Weights of a small transformer language model: untied embeddings.
Each number is 500 + 25 x the weight over its row's rms, rounded and kept within 0 to 999. Layers, rows and columns count from 0. Numbers have three digits each. The size before them is the row's rms in percent of the matrix's.

# layer 4 MLP down, 256x1024, rms 0.0743, rows 164-255, columns 384-511
094:471479493522473489505477447493560475535497513504496493513498489526495512481520486521493508518483467497474507491531494464516520499518501516533511521492504484485504490546493550493487530493485493538487500505523428519511500502510537505500513529500544534509493494491544486498528515541503501515525536555523520508494514508479469497475483508514467459487495513495538431531520500441502486560499
105:480500533543512551447509483526473472484493489458464477527475513504486498501493509526494479507512527497571509503496513491509483480531537491475461519469530547510513533511495487498503485540457524511480493506496473473530457508505439485501467515532503512502481480524522486495494559518484540459475494468532539495494495466551514497477473545505483488493499534482511536491500487504538490511499
098:477542549490491500486483512537464481510509470509498469470531518496486527451515528500538465582519474491511539498493541540479484513506440481497485476532493510521504527496548524499483483500508501503494490552492513472500509501497521520492507471496497503466479500490480484498478541489513499534493477500502496509494482524501522505534516492523494530504471540544507537470476526488484515495489
102:480527490514496468499484536471458526498510479549511527501550512519474497480482491480474509465471515512487518501555498512497525481493507552499474485516458464473495476556492475451479512471504524466463460544447524516473474514510466468476527517544503485475487483511518489531495533533487513522494534493530510494499494491455566489500465458502459461478511501492492500486522465485537514478499
099:482474524494527468483468476544480551480531522490526524494508509468516473490470528489509485530522490511491475500504475490477513492509522507498508462525527515506505515545506492489544478495502475448499477509490459466547525500467508511504485517476481460496511459488475508488501480478488482504489517561517476484478518461499490536487456485509499515518494455513477489483514519523500501448514
095:489522507519460505504531470488459505529477502501482489504467467469461561486464475543517505503470533477537485520510498505521514527511481513486501509520483525485507530481557448517498427540514467464493492494461502479524533484427474512461470518471510510502495519521489506487484468442501500518467540514446515491527514536505514455527500522483481548458499490458513522488484498504506504506542
103:520503496528463514546511528535496509538516493522476499543472578508516503461501473536519515518490513531498473542512544508477495507502506474513519526493523534505506507531549517472515528488506446464526522524499524487476517527527521514453515536543529479481525497494467484522520525507520461534504494491546510486493549473487526526522527511505491491498478478516527504504530539545515510504429
101:476462519457543485478545471494514526505461475512521517541522497538487474444517502541431558488482583488527500506481464513479538534513517497548502478521513517498480516482519497480504534502483536483513496565528483488489536476508416479549451481566530502530506514476508520497501512480518493510489481498487488517517498510545491534472484490490515523513528508485515530543462485513478495500531
106:564475524476478490502490466486482506511492471467483502468511501486532457462479502532493469493530533501513458468514525478501506519521513517510486497478516498525515507486484510520488497521503514454471476492466532501483499532502513516455524510511526515482520520486554517494446513506487496547472487502505501501465531473523505490499496534473492458543492460522513506531509536484485485487491
105:487526509524525506509473519436511523473487490500495511500526487496476508493517497498490479525503528452529484500496483531501499506474531452473527499499494539462466489557530448504554463488512504524475541472521532496506529527500524483485496523498527492512505541538492520470482494457511506490544463476484472516509486500477494507525535527485457488538518511500449463481540519499525533485540
102:507477509500531507450458459505536512488477479548530528477507489480478502518505473526451490503509541537473534514512498536501497502510499491464525523496485521500497494561492483490493510508468508472461472564556456462489518523503484496491506524547527512485484498471493461503464512535481515495499470488501499484480462501500510481488504457551505497470459496521488511497524483496485461455490
098:464498509507520522489514512501521461514480525485492471502468510478435525436443494474483475477481489500453503540512539506473528518457508471529475542490452514483495505515492508454450481501522498472506499452467488479454513529522495518527485491469514504531465493521466525470491481458474469489529496480503498506486533484516548504551501465495523514514466527485502524513497496544498498530504
103:507505469514523499513513557469481534465498464520495511534451483455500486493491488492462518454470467481466469483518445518505537456518519525489556525504452435492458483494497497520507528462551505509514504509505529447488497473509542477498499468501522438513493483466482484470530535487485485513499509469519489485494456512521540466511502504474504483490489486482512464491475461513515518529493
101:498505481533501506502525513534506467498517501470480501474472532527497463512483490456509521525532466487538464519492548557498531508517502473496484463500533512535488489500511510491538500492493486511507505512475506513537528528499527528447465518464502511479495540492484490491470538498463449547525489495549506492542495522500500524486521511507539541529541484499516519476526516527533515489483
103:522486477533508534541503514478470481466500534534474503477442484497517504499535476482511508513467509505568522501502477531485503522487562487489516454511511491492471503512487464455461476507512486527511514490513486484462513571459499448498457495469521522501485562441473546511461509469518476481497547528470505486554490511508496556478474464483499524525469505496479491504481502505511468542504
100:508496468503511523487496498496533515534513499513486520500507490457520502493496505520489486478511522476480512493480470503484531517486530492499516470498552502460518508451502455505480512504550505510514477524466499489460520541471538554518514526529530518505468519488468492509498527550495498546503522538526481513465511494499570511448489495480529485470543539478502472522489502459465481505532
098:500505474500484555535505455469469506481516522453492530508555485473493494507520556535469537471496479444512509478509507503500484517495502541448482496508473486501448462489467477521513489492515496503473515473475533482482505456539479498510519492506513525526521496498473484472489522502482494485496468500493495450499528502494497551540490516508435533499521500492502553499493552477522497405455
098:495488504511526502520502504478461497512491524482524478524474505481498445517502502494506516501505510520490459479464575520490508482487536504482550481457494518509523497469532522492515511515450481503541478509541532465525473481490514489499470476510478526529479475518551475501507549511472510495481450467486476483496512488504477510457509521481502555527484482490485465519471489520485485528489
098:488501506477487461506568531510534531546503507471546459477473510471516492529519503490500488504515476550463516518492530484514505531540430513468528506549513488486505491503493502529550536469509455501537511489465541509514468499483483494539493479511466508514505512500501513475498539508497524541527537488541506493538451532496517503487503529492508471505444482537501503521484519511525465524493
166:518542483496526474478493434489519482479528506510540520481513526466483560539501506520500472492528540492485523554534535532528529514513525517489517545513513491477519494530517527491561511530479501461539516512500527478486486497486488488472525522523527547505510502514530527492512536513503522497521488481511510529538527549497538555495531498509563495543507511516551480466492533501507530487535
101:501458529475479524515507518483509490466467505472528460515510480512474480501496512504496483450522510494465522477529452455512491478498501534502438488508493475504526526491462513510477495533525528462482521497506492501454442457479488482478505520469475528493505480491499502515477439505466508513478479480501519545459541505503478485483542529464488491469484479489533488470503459491504481525478
106:457509543503529518456504534511506521497523536502511537513522473480504469502480464451446491485485504483483501483508509487487525521513494483480541458517426515475522460500478490520510509503549498488530566434515468503512478505486445487516525512481462479484499473473502523477509456479516515489497458522514481470461510466483488510499466523509490522486489499474529455475482479473472542480459
102:474482489506471504517444467524493529501481520495488521516481484544512480504522509466479516516491511507502479459529556515498546542496420489466526486487500498501463473482474506478542482493481458484492513519509498543502480485517496484556456487530519530498491493534530506499453480499497490490556515552512518495486488531439510524497553460460518496516505510498500464519497489458499467468516
099:491525485512516538522523503480500480494481509533547495467507459544500507519469521523488514483513473515545543522531480506459546503488481487478527473521494534486512495546531487495530452537482509491522516508496478524452492452494526502507491496487460474484504524526555522502545491520490507473499542493460505497548520483440488494501473492515501500522484457508481493503504446508472519461509
096:465507579439525445509532488527517488528483497530460505470507494531519529476516507464513515513485486490549527495513495508529498543518494462522479471520472527499556521470514472482473478485469467469489525477525502512496464445513483524458492510521479476485497495516538500474533546459458503520479527468517511528524477512554523469470499533498519531502505530473491503476458495506465533461494
097:479505509460522495491514457520510481464493479488518513524505514532471495543524496461461502488509491480460511516470524508510456498459483485518547503508513483489496510502540483477503459474432464512545533537446483514496471464453533503557463513515555534535480514476497520493498454480502489498533524543502477536463486484506508491470510528462516559517516481493479506496494486473500510491532
098:526479516456479474509511523541496507549559549535501521478488501554514491504468463491500484500503530496492531530509499515497508503504484493519492496505522527431490500505514529504505480517483541515512514546497485547533495475525526517525510525486530495465493480465496493506526478526459486513464500491489485509491501508497517491486487521444491537450466547508494492542481487519476517443524
099:529481483516472487472477472484463503479501527485468519524529476474523483450499504468497486487469531486505491481517485516482527455489501540460488500522485544505484471515512505501476504524505532510466505516508520546508533483499545490508526515488542517508492547492453527502532486508504496487502487496487554521516449495457488518520494519511492502512474543497495483489489503421535479503500
097:531470534503504494517453510482508524486483470492470533493495455486494465479488520502478479510501456518502474486510474516505473519480493491546498530466481480457483476494496509537524536501507463474514510489537496456469466499561485471450486489512452529478492500479497483483486526516547507453506468445513466472478483462504495518518502518504516478507483509484505518469543500531463481497500
101:475494519473544489527477482474496472498459493528478543469509530466489543506479525555531510503476500506512519498478509492487434519466524474490516508490507469504489488528519484506515520465498489496528501515489517471533506518477539496536512500548490461488529482511444516502534460436513489502470541504494496547489485491520478506496475491482494519458480551506506514519536498513502493509520
100:495505496490505498546510510493495489514517508519485500516493492516529500520533533490499470481483516484499485524504523568477517506490551508536492497478501503488507529509530506511534477476549503479504480448487537521489495586502527494505489479506504533540480471495538495462540487498476460512471465556498473530497498466481500511490517490516483535478501557507485478471511560511563496492511
099:553521499457507476506528472522515518520495510545492517510507503492491477522525552476509509511502495537485520493499483507496540452526505491533480526494485501508512513449522506488508511483518470548496469521470511510510505502503504482473466497522537524499485501456519514488509486525473492557491481551529508456501509485501500515481483490470519510475470499481527473480508550504498463540481
099:525510490480498489525470475509465555516447502470527522498516493482472490486448471468443484550467531449488497519499485551482416503466480490522523483501467518500462497545518459508500500448460510498539489525497512516533512509514509488500540498505469496472500541518493502471455485492496469503517519491486478532506495506484541492460511422507545525493474449466486485512504490483456482487491
104:523462463507525503528500485482497513487490526509484485491504484429504459516535514557520525498461485496493513510485469463512480470503544475506500475522496494495490470510484498459475461513524538496510498491508500528485482479530476495524517494502484469522499494491485520521471494487534541486463504529507531487484515513507499508508537468542456509492538545496520521505543498499537489516531
097:529525489507514513521493537492526518526496490506473479497458454472465490476493532508517534507479510538444498499521491535497504490519447480465535514462513542493520529505486508483541495522506504478522502468495539494520471535465480491458505533508488511562514506485506483507476475484525516515531486486513506472503473493489497482507555513496492470477489505541501483475462513475485515521529
099:476467497510509470487537539518492476498485543486490471517538509493482526482490461479514523493480508481458479514509470507457531479541517494455533517467491502454518500522493491502498501503513518484506500505500507493472548463458493483486495499557502479481506552479560536523500521483491481550538459469514498516520510485520504521469438501503513515501492475498487494500491483510515529473518
093:526516460471474512520541463531482475544506512509499486486512539508524522516454468472490549576518520508488497516472484516490506497544505514537477475513491511504559530498510491503445510502491500536505524481527529512504488456491500515511476510531482479495475500537479494551480524518526466521511454506532499537507525523523474505455526484543476521504518505492519526515514489467520506525520
104:540528519533470523513482476509474503502496455527500488491525520528485468517481488493478543504476490500482495497525483499510489493524452463461494489571479553510490550505491466524477476511450527477532511519474508474490470470503531487463504538531514504498478541510493483528510497495488534473470468491547501522513528525493539471492560519511523489466540518487473480502531472543501518483519
098:500487509477515468500493526509496549541509514486498521471521512508537516513497533485529460507510510517493503491503497517532496501517431503459441475516509493495504466462491530541504508509520539467519486549528468559538543508470502523508514519500498458492498520496494517487468510524497550530526553498460454496501474524494524507496511517498493505492530487500471523524459533442513481545479
100:478484484521499472493481528498498494519529497511491526488518499512495459521506554485500528514522521446490480499521508526526479475490530534523538478525481487516438496494480542502514523469473494508520503515522475498483552550523484520479473503495511517483483479492504485496497533512481473505512472483512478534491488478508487504470501489494498504485510530433498479502463504538532550556497
098:485501546492501483484533485494524520512518532488512521502548468494457528506483549494481508492502513514485505533461487487499509463473507480488461497509491463519510481485525559515486530515443492525517512539504478496479537513514534546560504488452490511526481501537500525514532457461466497464522452496517486532507501521457480533511505529506514490447469514522498455509504498474483527465546
098:491506515524517506549480470491495480501490514527533498512509546497548478484491511505503496534474509509477522487521461493505497504512547513514540452526530473511484500510504525466493516476473508490503524533474515522486502545512489525533531542521554456498502529509540545503501517541501490505525529501529483504493491461538474545513506515547488484517487492543488506478503524462521491548496
097:501512453492495506521478544495463515508538497500491540503519549504531485518524498490534538500474501494490450462494480529485497507534508511495481495505492523520524530518477467474526500498564485517496515463499506458593535571490470541522514510487524494515511507479498530516500496506513479480495485493507522493501503491485477512536496494504504493482488512516523465490474482487540564554514
102:495502496534499527496518472536501485480518498520482522516486479538483522491520502522550516571494519475504484504508493514507496519527533500523454493540522492507484512565494531481506476472494496471500532523532490536562471497548487526515493506494475481492517490481474474517506473460496472494506502507496492507505474494570511480496502514516494502500496481546495517548531483520482524514494
098:455504466529520509506507517519511472510512487492489500500533492477532487520517513469483470515505515519489501504503533496487499459483486464487471470489508490490493479465485536518533501494510496500520516448527469491497521520502532485457482479517538492497484477501493527504496470528507503504513518553487483461492536482471521505491450516520551483550447530510487511502508513513433520536458
127:492545500486524501503489475504468492486554510518504494494458503516509556508508516493488476472467482518486480488514538478507502493487508510507505534491503481466477479488490504477546519483483496487546507515474514516465521529524465454496497513491552475516500505501529516491524480548512461533522455493525486515553502506485481558490507497514499498526513496533511486496500526472504562470518
103:484483477493519506499497510502515461521487503490499520517519514516504480516542512510494525471503523500467502517501520494514501512482517527446472512505539515482465496509501484487510551512482454510468506525476516553484505535488486516487486430511524489536477483517512484489498514547472502489499475502518500532527504492543490522533488543523517492504508500492512498462480541509563520493533
097:491520488534517437513542560498494483493504469511476525500494483473487485488494487478530508518523481550483514527498478506526490469528518500499460505492503485517503489474483508477451465506535503504481500529470544452510495460462535503503495516573524498500499502526479502493520505517467544487532481526472516533486483531514534506520477500480459538496524538472508398505485505513471507528509
118:457520531479527518498498549507506506514486510500474533494519488478489464490494477486459472501520453495524499500501509525482426440508483462544495498510492477485519482472527546555501486542550489484495509525525531478490476506494526475493515503475516567489505524497527487530507491516466503501514461486518387531509527490493487487518488536508501507548502505533487491516522469520512515464446
106:567467509462501452498512503473515542501498511509505464497506554472540507481524472520517543494522551487501474417490477504496511478496494500498509476469491496518489506480474516500533472481496548490505502484462484490504504489481520526505559547480467560496492467490476476508498549485511533503491493509501507519510518504529481494497495506498504483484533492543453502536457527463497515468497
098:475471485474473509482540483476517492480520527471496467497494477499462476482486515537511512485508498529478543519513504473527505488509440527494477445534495497537514464544488464507546475493508483495496530507476521506464498495493486494517522501508521528529508486536473530496490500501561549466506522497494512466486521484513528487524517506475497468500500472505507516498484455538475479519508
102:457500541465500566478541499511489497511485500492472517491482490491500522453490448497479484502458487477475496491487511527499478465470500454481516487451476486516477478517519480519514481521522526500531542486515513500505448495495498486467455495486473495535511468504484471498533458449490484486515531493524441551483491501504486488522507511518507529505515478472475492461483486500478527502506
101:523458481501511462447541560498467474512531528455489503489509473528512505523475491556521503513497533494488501481495517486516482496465528508480499535506484497477513514487477507542498460525479525515506484491518520494485476518468496524492478494483514525514541510505537459501495512516457492502505475483516507468473477486498463534534509466511452495484525499534528501535499550497553512452484
096:461485484498549508522491516531509515462468555489510533503476511496500475508532537539494523511518531489498486497466543524508477538514467493464535483524514500501496510490517525507521535485487478516507500519498538513537521529489494496513470514465492490472500513477559463461461523551464454451532527528541485487504528498507511471489504506497530493501530506505536445503507513477483480489466
096:490448450485484484501532492518494496507512502531544527545528457516527464553459495517529493499502502472509502477514491482499515497519466475495503486509472530484486498537516438492457478495491459493505526505513490482545491524469523532544553548532527470503507489474495475519475503483517512507490535500509507481495509492539447481502512508475509496468514479429547503506478467459476484501493
096:501471500513502494527488510482504529479525484516483495480525505489537544494491493547491528504499527513475473501474516500540470502526445491480551507521511515489478491475485483506536481541535480497540532521500524497499525486458513471476492493500473468462505522451458495507524461505465477531495471512498495483534527520435502514499449511503510522492455530531453516536474495497470516500453
099:530496530487470478496522453464458487508489500535500519433521475502498482495555491530498495513490494508492529517514511517485521498489490492559550499527489507519510503547468543525470513511460532483478452507506495549464501516470459461467502511503524519441490486485502477544491495499534500475466473516499517527514567484511495489479502506534472526499439454484485516485534482441556507525479
099:500542555494519453502480512480457506485496509484474545439516494520464486490512478538552495495514491521483507484517542471503495502455526519507509509505461502523501510507478515526527467539514483503525508503519492525480550537487486448471500530504503507453495533521537489530487443553481488488504490482507488515509511487480514510466535482452498510524499446470504476501519505482520500480511
091:512488475456547534451460539462513473486486525508479506521454467477476488506512509519479457459497500470483473491468471526513474460506550504512489487496460507539503515539552472494528513520513463485468539511513486478511466506471535536498473499504519498542500475516508504509479521500495507523516534521508486535459530543500526483511492529516504422474483535482518442534479471491494516512525
112:547455467508479513487427500540478475476477496511511510482523502537529493483467470513492496504540492500483486540548469526495543566481506531501488510467492500478550512454542512492501483528494516490532487534546488515497499461475485531500468493485471525492497456483523450477518541496518474487514496514498494515507486529538567481525503447490542476488510493533505497498487486517477502513493
101:552472493481519438505496550488491542534511440518511520534516491511489498497521462516526510487503490512517538462489465487490528457500539527519490464498512493469487453435450492472488510485522565493523489500509450538485511493506501484509530465532517497509490545504486480513454480536486493503494507544483486463482482479557474481512503502458471492563486502491468522517479489547536503518483
096:552510503507498492495494497496498470517500478528502470507489515517513492483491502487483463509481510535498482447456521452477466488467484480534502496513495475467479497499529517514515556546508454483526505521517490457512511521493483467461499470545495471491533493493517541528491477476499526535491468469493482503464469508489503454504518496504512460468547504481507518482497523509464503495502
096:529485509518471523528532481563481494509487477491496445484473494516463525503520498559488478502486468519514497481515521514512467492530470548537508474514504510481492506549514493490498529495547568504495506488498488479519516470524536504477538467540477491450482467504453472497503521453494535473497527512506467488499459500494493512561496481508491482549509549512484473511539505541512515488526
095:492464500478491525463516484459480509501465494512434477504476482504500481477482502510481480464458512536502510465482466493493498486487520484489511445475484492558515485514493497480485477499504562476514508455505492510467472470534565482492494510527512491504482515533538486500441506499487487477514440508512518494495525484487464456477493538478522459477482502513468511492505487523485493506512
100:495495496517451516502553478456510497513507527459497506489523486499483492501483496486531497512494479504456500476456511534507543491444481494471510456511532485521501473446515493525516462492487471505544517498467478489508471528475498510504497474472484543493493497491457497509486504471535503488491502460506471504514541530512523489476489471499519493505513547510492519512515531506463507512484
100:478452481497503528467483484491513535481514548495469543532515527468482496505532504484508512512490460492493462500490527480483475549469530496476493482481529511571461494477460475482514526491511496534494501484495512524498550521510458497545458508471492504507516473503487507497493518525484504491479459540484482533488486501494471492509476480519474501493465512472495509482519473460534500520496
099:546512521496504478538548480500496552467480495539534506519509580468525504499490503495522520521492510526524539493498499510472567527459552511478468536551519542517514513529537484508462523501477511504458482534511509487560469506489486499489532478520490514501490520506536487525503545504466510501497433464570505493511507484493483530513537519512476503503534484530527489505553512450482481492531
101:492474441515485481490522497499509521482550463529479509496518532521496507483539519519503493486503505528515458563486520478481471496484520499520524510490484554516455502453493484477508524470470502493504492487514535493530492520507519499508527481508509531534541505480491452500492497521501491503494506502531509473541508522481464537524487500442520497474470493501472490544482530511537499499490
139:466474513520500508503545516504495501474469484459517476499478486516529484484531507483512485490479466462481503470450467465505492529521487470493505474460506513515482507461478470508439449457498505516469480461469484530510487490507535514528478502511475473496477494495468481522495520481483480491509506499500521443424493473512462488458510512471462513463493499476462515487498489506495482520464
093:541475502521487542503510504482516520471503519501465474547517494491499497473521418528522517506519467531485477468518510475503485491525487502493515470519501495506511498481502481534500517487548497504540497479523511461540487475477455494512507518513484508547496506470520542532433504493477470498479473465490517487493450469519485540501536406489540482467446499511520501469506490549489471518480
095:498472504502489531510510484524509496505497539516480491482493490513471500507497502461466494517516509506473548499491500498458514534483515497498508483448518541518531505495509501554556518491526521516509516467524534523493505545492541447511502495519525518469521532475507539469531539518456462489539500464478460513515472479486489488522479465490498510474482467494534496503470511490515497470483
096:467458510472512515543505531518506499513507528443503532527507518458486476547481515478477498446509520528500468504515437531498499460509486509507507470459472479452500509441475463438507516483521470494497485540491536529489509530474501520479522501509484513506529505510524538508491504541527484481482467498518455512493459504508489468462490505520490485502481491497530487516545492529528507503516
098:453456479473476474508476556514505494545528517500496517507515529466510521502493500557456499488486497513542505501482466524487491495536512534535470502489516530466516510487468528463492523491527502492504474500487480499547559511542492496490504512480486485465500504484517522474516481513534534454505504489527503494489537510513507523514469541461502516506513469506504478480469502483470543522500
097:467534505495528535499511467506548465521527528448527492529506487438485496510505529467412486492536507475485494504496480501454515530493493480494493504489473493522508506531490504492491506505538477477461492483495471464467463516492527462519454493508466516505523477460522499496527512555506519485511495535468508502493514500491506519509438500495515537494454491499505520515476526466545497496486
098:476508475474504488523500491494511470430518509465502528499509478459470530507494467536490517481515479491472446458519541483540527476526501474523516517477469562483466482497508517509523495531469498485549523489468528426512471493480484493500497482489507505480512491505522495484492492520463465505481523540463520483498506457488512489492472479506508488512455479491456524508519495502480504437429
097:538489524518476477508492501454493481544477534534514480521529482492464513443508488502521499507514495461476513515503499483498510504490526509544520516532470477504495503504525542505524453479502535508508485488499503490503545516458531535454496537447490507552496496543517467510506484473480523483493486480464492521487508532452502477476516417529511483503508492516469504493516516521506504492503
092:493510465505521516485518521517501541496512486438497469527514472513481488538535524553512527498519490512487486507507497487510527490484544504529505533511495509514501549538486515514488529522504508522451511509508457523480510515515504501497508526503474507499488492510530519531526475511492532513488535434505490500505494483521477518475495508493510499474502550468535510491488507527516498474486
098:448468535477476508509503520529521455517480544526487511499497533529488501483517483490533483527506488502502470508490476486519487521457515503518468496487501487469494525524513490437508493510493478503486510562505535484552546499503487513500495504540550505477502472530482518511502485453535484528496507518473509542490506507481525525499487486520551527494509565506477542476492485535509504528524
097:553508503525513517482470523466498509455534485462503520482484488492516532489469518466515489473480481491515473462504487475493505484525476498459523505505493488460479521504509488555465480531529461530538472508488471475484516509475534506456505487458469491490501507475492507522485495507506512460528470501461498526485472525488495462474507469510503514478514540458497498505496476488489474482490
098:526519487515488473499506548542515517494522456513518501486482527491510495490517508519557520507504545497514516539541527465516513483549506534536494499537541504512505495477509501527489489463484489521487510501492536532487526516480469506525518512480506462510495557527485558478513463536484528517491501486500457496530517478527532543531514498517503525492471503512524558490496502489519504490459
099:499478511487493533508451467510536454447520491496481489551487516480497467535509471535528484479515533542453489496510546496519487509502513452481488506516481500520538480487540540498547532477480494476526484513506499511479497528519495506490448522458565480565481498468479504496479504448516513480514542553559453445466489466517526504514492489504533490535511517510549516460531528533476471521495
087:576519511455479489484462514503470455489497530545539507499504526483528549483526474526511489518516467502508538491492516481504494523540509506434500517491533534486514492469499487471498512520535455495524460460446500512541510501475488535501516548498486512506490507505493501554496543479494523519479476494486563508509488499501486528482499505497501504483484457542496503493469509453474490498535
105:532468523457485496496470474516504485484480547491496502485445452502487469510461504484496515487531549508521466484474521488521507496534481493523462535507475465535495513569546460519512493465518473477496480459447511468454479478507477489433516503431518477486495502515530518489510500531485476481503505516509482510503433521470482432488500474458552508524462514456513509457501511528451483465516
102:477505545485484508508502482515512484537505518491511481517494495523457496561504507485496507480520498532462504514468487519458466537509485498531470502467529497506524501544550509451546538500473498535504487524472513501489489511510459514531485490526525512519471483470525517483480520495491500478494505492507487480495482517469525471534497517506480512490500498458522470499484508550512527501525
095:532515530493483478446564546499528473511488502542452457515519460478482463475504485524484514484512483526485510528518538504441475513487515523519480491505487496494540516526472500511500494479510530508530490505465488496489500485503494499453542489483486521496473517480529435500511507523475516451483512502457521495479517484494500466506468524524505505515518549539543490453514492475479459499511
100:521548475476464497502488517506517492508530494527523470494510510563492526468472473462509461487474529522525533480524466476521446546556515489486494556438503494475516497521474507499449502502516460517467495519502509536547509505523468471557555497520508516499506516450543483493482473512503481505520454511524513507487499504534485478508533487490481524473466511520497501487512517479520487499480
097:539485489529463447505487540513454529497505496473493503520473562459506486500486477506527522478544494504467526467511498477460488521469513486521536496505526475485513486462486531474488458515458446539487471506477527518512495503470524511517430475444464480505523440513516474480491508504509517470491463480523527520472510481481513482504492506496504497490530529505494514528508536506477489456519
095:499528464483503486487484458487488530497496503522519519509482499508496521504537482498496551461470460516471494488501478507538524507487497526522492491519488568499508517512506494476516515463491537547487536495466500490491505488555528484473488472497525511517489487534480519557495474477532530437522469547487548443462492469510490502510457471479483494520495522516485473501521495484455515528531
094:511528458504500499448527483513504489515505465541479499479526524498483522509482510478537522505490510506484510492520500480560447519511527528519514508500470485536477508517497485472494507505435519491500522510546489459489505515499495462498511517502478532497502499477484515471531540462500488491492505478505511493510544485508530484478517522501459474502504493544479460485485484487503512459518
100:478482504495473546511514488503536459481505489493520502500484511550539474529505516485497508529468489522545541529504533519490479510494546514490503486482549550540512480558524531532488498492522540512482492491492481583540543496520479493551509538432525493467495526501520516518502512484459505518517548470566522455530454497475471536492484508485473514526446524494508491545515501505506494489499
096:506446534543527559484493491448509512515498490477486488514494519508531505513553551477502497505478479524498506519525487480490473481549512480477485479520514500523475491511492532531493518479500515526495491468506498455558495467500510513498451528497510478536516523469543509519518529520501529520496467497487497492519525481500571495478543511493512475492537503493498500496508544483499489505516
104:553466492510472487515469527493498507573478456505582456486505511532543464477509459497497490507507460508557513509528552506489526505515574521514470499520502531521512507453476481497530510480533481496486504509506527528496514480469499510534510486527552508481483494452491519506541487501521492530497489489503532500523509515521497519490515531494506486526505486485515495464490529543457495468490